Part of a small language model's weights.
Size: 26 layers, width 128, 2 heads of 64, MLP 512 tanh GELU, vocabulary 8192, 6.27M parameters.
Architecture: LayerNorm before each block, biases, normalized queries and keys.
Each number is 500 + 40 x the weight over its row's rms, rounded and kept within 0 to 999. Layers, rows and columns count from 0. Numbers have three digits each. The size before them is the row's rms in percent of the matrix's.

# layer 23 MLP up, 512x128, rms 0.214, rows 109-159, columns 0-127
109:462549497472512465558540489453581468459493501465577477562512577491574454570468534476524500482469550446517492554471559457523455452509486558473576487462584537527509483485563538490486511444552501521549420510479435428454520519451469557447505478460495378520479509456555524493521497503482503502532457531474578466559565500474525514541538549518499490520513450526521508498466488507500442529457
092:503471526561520556519510529490460575505556483536473525552455526542500518497537521597534468465412472440525468495507526507508504521415478546496551486427494508471501519513450518492454530511525469513533527520485508480605460521399471532497466525427522506504454474385581456529472479504496538506500514424523419500451493580521504503478557458541508456528481475533483464538489483533455552585453
105:536543545476503521563509510537499585557539485502529460534488439424527499428470475425447494499500522495494432412462531511506504445501567494480490524482490496537513448533513459466512498503515422468452475520457422518518493449547507471503533413512524535478491464493494567473485567526506525495513527493474561489445497420494511533550587438562481437513491507448414578514511424510562535449537
101:452493595453440556529541471538542569529456496459487538484484481512495504476541505494512551459522496499496528502542490562503600534517442516445494553427503480427514457460568499451562457510482507478476477435461520513396583560495431461514504485529514564392493568487524533471402491502518527550415531499510450454506467508490514526509481512504487478522430491499495501532521542465489525526451
106:454533480536497613469466509468492537458483485504504525493466522546524454479448486430495476482491547437467527450485531551451530477521464384423517486434483507544498531463534528508547490506430531489479516527566492529552454466517473484484458497525481424565510538603560553496530481492531556437467492446506456483530564512574528501473546444563534531459452522529543529425534551485494479514544
091:433539499482410442484519553430529513497491548486501528465420445508471476522481499454532571508439399512479468489582471556553602510497451501555542455438487564499496517467492507489556480478518498581420498524485484512535445532527509492533498467542582497517451513422510533514503505514506474538499459474490554563487536478493451508458458497500541476476547482537524533522462414509535493402485
100:553568490485439481492526469513512485475601454452484508495467444556547468490498549474501396490499474521522497513519466540487459457455450495494513454528428534487496513513550491428524473464435473520472537479546512467514480480457452457485571510594542506523549523501528468446516525408473546494493465511527536540587480531477555540481464425530465528466492465457447593572526500541575445526481
094:513515457459540536555458448449463549450523558546432519470516490504479438501432502478574482559488428483455548467444468540478478480499388489472464536470523495497482507542516543466454590501511502465481458457503439500556493504512418464447471500473445429600533453514502496521562501562462518487492500482555496449526468474515481549535494517520490408560508541494470570536508532535479544469444
101:513523524520487408503584458451520480491605482499460436622496493574440472508498552528462500485554550517510459509490444487499524468525517471521522535486487521517499528552532445416474415521499522587451440462565465466503486560526474548523534442490460520481490525454483565481461463534535477513453461533482482454468516501477530481546485562471510470508527544515449490504500381511535468446521
097:457500523524513507515550525506500547532489541514537477536485444540505479452527493502506545442507546564469545483527508449471424493465435637498460511527480460525553533494570510454456514454448517484473534451506477562464510501492487473500565469499518508473407487505493566489477457547530555489409605489425464451519495449440537459514592534457502491548523522435549484506549540465530530532481
098:489496519467494452476546461511490534507486475515414488533556539515505455468470589529508542519400512553527498558495521508507542413451462501478582497456488480559465482551537518501451548471521514530433526446477474480501540431525503513519415518438503465560491460469479509457553417550426531427473536493502538511538463498490468549493518436510465521503414410510450503493495493503503580558455
100:502539491539572549477498487515487487519443450499520497413514452460481492489462571483498505521470546558526494413523442558457499523501521525488503560489519512513446492565598526438546454449475476444452460533494607508567497500465468467461491422507495454511492502467448481521545497565550522458508505530451574502519429518422531487443540502427496518481573450564496477528470560457514489462507
107:474415525510580485543496461467530506527460487525542493490500527481447473502509534534549517471479521521527478500470504499500453464524455429441448484494496528572542476532521468470573474474517541527440459590539479481541479416522440609512466553491528455556520479506489491539486511465555459425481419474467459444472490542565462474515449558580464518542504513525550585565476528464461446496515
094:473506472482457509561422375463484534551498438566521490494521474499564444470518552495422483532503537571474505487507516540567496575453496555482459530448522454515560448506484444485526443493517478443513480466518549450500541454498492504518569494475495502471522498409436535528508523561515547399505511515425556545489504557494480535481431479571498459535489523462532521494507453523483543553526
098:453501476542570556510514452550546551575537453554600481455496505454489483525498504504547507556465568516511504565540473450518545480449560429418517420468568481491474466446566446515545471479469445477529472533577456513439480515405537493515525513473525483462501501486519571513496448484498476492530566487571553538521501531502475558516479525526453515450530480471517530535447473483552504543540
091:483508465545539495524473577493433533549567420532505554485483499503513545465519445502533489602539496477480498385494510455563489437475437473398505533478505517522541548450497443454470584571519491545541496520454474486537430511522482560455531567488479563496526523478509516499533508512463457517472504483531439448494462470488480523549544510500500552470458475482499556507536496455594480439455
100:480532540548521447515563545587546506525541486448453523504447529513524445529563502487530501469497570433491409466472567561492483507494471490450520435549450502518456467422514524555455466433482499515544517493546448593546417509464442520540463515479490448511490489511479518485473487443551461474538502542548432491545590556528572503480508497531461459490444523525541503454455491464503465506541
108:484551532576476413463517446530596519485515485492504520554518501436513518536574489478461505514485474548574530509501475563451554453478433512431495454509512489520558466473512502473587517584464402497514485411449560456483497485495530452468485495556551498548488518559505507516564485476429466452464446514529539462495494475511542484499515533565488522507441562484494507446451552481552527525549
098:490553479559467399535507541582540539507517488529439539544504500510484509494555514467493548510471481587530504536489523549473527534494486551505486553549515515449549512430543497514518528541518436469437496471449487480521566519515531514497493538478502561526458507539515527537491469436507466533581472462468507513482601561482471460503436614514582415455454559480475465461420486541483494502485
100:481557475562527501444527471571470475463467421408443531460513520518452463524470531595497508508453451511455495458522529553462473465449537489462528485491398430511507519497546486537532497520458519470478461530487525466476557437453524492491405537539543505501566455548540533532573509487460528492470485447486477585436499550485515533451510486523538474439531520469531541486500524436540467579463
087:581497526458500510524466426513450538550502465530506535551552442574450514507544476522481491524502512513535578452551505474473509515403463542446539539530514515481511553463480513501552481520446495451458568455470515442416453540489552548479464514484571516503442500510518528383475548450512506490449401542490482568485460474548461511481522545502475535527527513473540501502432470551517423511527
106:547484532501441501504515484500488519489477466465551372498479533529514452437574464531459492484452460484466507465487529529498514516516549477521478511472498469536601511497532451462484487517562442451525491514471491492446470534508542483425563472480474563548494504540472529522595488529511479443524514560475510510488525420484548530544428530535562492526496461621447489486534549482591480562430
096:519526512485474570530441490503581465563500444513527556453492536477503462494519470496526431518452462493519503555439420506553584501558496492460460518533445456532462522469533457448579481473522509484458517521542387482489483524496464522436516583541582523524532480467490503456485537530547434542509537534497575562480511526450519570481572505490489459432472490499490512416495458492495441479507
096:509493478516409466417390458495510437552505505484534499538458501470531520566566501464465522487539505447564461458484487450542495499492485446482545532546425563501493508533537506517460541520502476584480512467501438447504539471490465504548525562491428465559553494464576449517512508521489459469482540533536564490528573535473498507461507509438492573584526507519516533500446435509472479522410
107:509520555567501498509523504547464456495478451477475458483525509502526547526479505421484529528522508542525516474425488550555552469470546494457429451464548510565491568518538440527548492530455462508482556500363490525457500435489474529476514504455485519503505570487535454510571510479445426579529479519435522533573534540479465559544548516498490444508439558484446488457495455562533544492454
099:552467408495496552512523493483438532495548465453521488473498482518511525468494508493501609431495551541450482500557560481506465516522471504454461554499450509519514520467453511424557444507451505529489483508490453541505547472525521468473539559551525508494557528589601489522495471446469526511510502451526565530489472449454575534515466484475519570458500572516492597485463504513576512427417
099:438527524567498517529506539563464482469519547447600491454474502566559495496469447548566480558473497487428498458485467508536517469528357517504412498401441464491561465470504514528543564530504588522512482510496442491533528463472487476532492588482463475495539470531495560499479550502482569516462542430532509516443522544497494548514510487514425484464532526508494525487485512483502458511456
099:444560490499529469506481562628536495560442477548474466431443497533484530432520428496491489543471509499485454522530487460429507504494520578474562532489542528517492533530495512496473433541504494562506420480538424472504511540482571475558544585511498436536488474493509496498481500534446428475472576424478516513417517464517497516474417540502505468517483540537481513482486520567548446536490
096:552529492442439520538574529434497525503610500491497550506459469545491529487522505484651540451540528494474457552471528501570545539459493475500505454523498457530536432504565455505523480481396466530477503562466516522429483464503499450490483488475534519430501505467565509439515555514488483474488480490538561470557504493494506513432517451482506475442468470455522566475515453552440456543525
100:553428539515573534491536492531558559536480497479494565541400570473440500490535527516529417439477537450474491544455443554479454411518477539521446490480473503497484478484533506395453521436563501454490515455522502549502487537440498545438501519482466466513489442512488488459521435469512486494525472426541496491535491580440485459485538567493445538483578515554527516471487512441519488507498
097:522495511439472437558474503531596537507400515550497471478495489466428516562473438446503523471508485495467497441548568532515514491485446536475451555464520552486525484506496495492513536518552513519447530501484518493510474557559506483481527420519504460489483552492571472484493400472442472511473508472590532542468499488537510554463452532466481495427428442491499552594443564504482577450508
097:532536512503458577473488451423499479530520502482512502543476486487453506484508485487523509442506444556470484539498420479492488462478543493517604456438541511510470515585504478500510420468440520540507512471478478441543504532614516510488507535538554448459545591482651565460438494493451531556519522481464468487478467534543489452501486533516516484510514466522501469476496425430453521458515
097:530444401489531487472515464476529515537421496421516479492497469509513504440523492514448468497497458470594455485503518572444510517430500535456451499541496489538497504512459540379560526518526480556537521518571478568531463557577552446532518517470539480395564558522452564523466440434542480516525438537469540523491522488541477503455511466454496525490461531502513510491508528544470486518547
107:518450501545459476593581510385531408494444580538499562538572513496510562511444465510537508479486455503522465487506535485461470448564380512461489489468456507471491456538494557534489550503468504495467450545537496526548518548494472458494563479490456494507541490553509457545500483559458487433484540524428502532503556481553550529531544521528504491467541472493466490510481447532480411490469
102:558452446539519479465479503460538525490512489472485566449498507518529438527552547504502474524491424460495551517500474503535505421436436472444492513503445511481569457548454500482501516551529426455530443505497562508515494479455513460443471551512446539459472457427455537547525444524417528467485495498517529528507519586527451430519430560445480563506530485480545503509442476522561427449570
098:466570536474441397566537472525492531526467506495487475523464568517529534483492459566486523486490498533528508512459554561525493440424448477498454474524474469415518554497516471491545490527510503500521520571469566498461491458563495507498537536498492495552503516417480475466501453487451441481540511426543525430507502474538464541449524482483627622450492504527463467506482416501491461473487
100:565472547484509544494555447495486526512536488505440483580491467481482471500535500541555475494543508513525545499456529521518505437498517540435537563511537556412563489508588468490484463466534540471525433494519482501458488480473547504483548495476461521497518485467449540498497496493514458502569595444557580486511515437533521467515476422444401558407461525569485539475550441529548456457511
097:529523511480485539459540498518466480515590486484483507566490525541503535507490438506528435416505495479513445476517505568533526487518511570514582546473583502446450465481477489427488491514489557450541555433604430492517509486459542456463587534478520457475554517497583552536535465511537531514526528500490545473474419538527534417482490555484492449441492460504506534533436467500525481445455
103:541532482545470490536499432533493516557537459441553561523473534489446474480506528475519485464544499458519450472492535545498461477503490545516426457484497478513548491444515531406559496550445519535511493509448525506541472482506464564589486527432466495472441472471502556440516492482543481471473480424472536416550470558557459479510438511562568554553596438530456516459518486490555498552542
102:455485463490482530565468487536461525476535534467555467529481489519558488463457451492485445475516506486532516543449516465530475464519449553524459495469506520536481564492574457472504540537486446450533561512511462531468488501491521466459494456444511414566476526513480445521467483558551430464504576516586437493543540458549475533549522480499413462581591573581497443477532509469472560538524
085:545519475517541422519512454588487544530418496483497553542471510510469480504523477478563512509506463495541515504452489557502448462491475452472486511516508530487471411551571509532502479448400473460464491486507446482535427464501578541481502502520493511511487555560503556533538521557481562562517468449598472467433521518567512420508498531547455523429469468485500536477467541434403502517502
100:478546436513456512484478520561389472500503487482527516539457562534527511493501458477485520440468518494503560455504486583475455517488478481500511488526427555570443562491483483436571473455488510483490542491599503428420506500516507500561499527500524414451496491514577536536570473526498507455479417542488525462462526509496609474502503493513391478486438470479541495515536496523519559521480
092:441477480510425498542536469456499493515533531463427553595496479548522426469488527545432474484508468476491483509538486577485566473546510504518580489459484523504511548469545457519580492472480512437503441448538506481441428476496439530397459531490555458442498472504465473464499517466535477476537577563508505465482451540517539505427395509499523436528465524546518501515488504486546431520497
106:519609433503565524540524512458484495541534465486559500489567518510571502484517445475482499460459511498594512552459507489527463437454531520511510528480429553529517488490592520433541477487505468444555484576542501511511530427548506444484526472516517395442475455483512481520536460586507514485493504499580482445419545565501469490502540453530477510484500455469446492499469453447523476526445
105:469534533556472489540543455575421560530459441464537480423463446509531521473464532484439540533546410515509539509514530505531439469479458448487497440511488545491399462484567510461459520487504482463494496430544520521536443470526504425556591522496515520507517532496483534482531481514545507527484488468501532559497420534502493477521571548487520489478540478547393551531526553525548558486448
096:488564500567580520473477484479477512579514495438456516574518514549519526485496499461399483458559520488509490506449541513521510468433489539547460552492506478497505490513470548474516492534472502524466491469471560511464472497469511476440510548522548533413471492438525473506554501444537474456592482473528417494538519550507496517593464447471582467381521545513483553437488504589485516514509
097:480559499476477563518517417477478534502527535440519486569510548519545498498492512554560502518527467502484516603464526523426483433522460560433441469463532462509473515539540500482491505495455452526441484547527507495479455469455526487491435485494539462479525500463478565447449419460496404496480511453577461469506518459511473524478490476498525546466539484500470559447490426401485391486447
094:568483495450498517470476586531557435561480500463504512588469481548519424491552529495454543476495586549491477510495572514472461475482485464481544501450494517552482465431471447533484462491539520516480487449475498566509472433554588488460540486524437509481483482519529528489567398492545497572439472463559549518483558485468490511598522469504458510501487507530430519529457492511481542425480
099:508520508511557576474482507430558505451472499514544514455495405528523462529479541492485455455521448550446514537469481497485491487497477484520641531487499473517507565564534414490518484540528503497523516504541429515529518540456464498445478442552560507452518466474480499426444499510482440477458566507453516549542543502476532495471460582418480397515498524506519453443510457502475464463560
105:473505463536489508530573500483542565483480563491474462495544517513497508423537508465474436524485533514432556467395462574405467452474466522454451563520485536619478559479485456486521482492474518447509442543497498454477426467514505497510547513500514493467481548467467459510472515532453484495537483503538535507506517434527480527568474510593434531584569481543444540495456557517539493516516
096:534528481474498555492565510499504579465419518534532513505468446495562476421444520558445451471534554523429524478454544459517409498461466563532465521555491499536508581570512414468566553455502502478511445567477492480526446490500466497451510508460437508498475414553491456483487549515500501575497474579486537495458563534489568521492432452552498500481471458485502533476499480511501467461512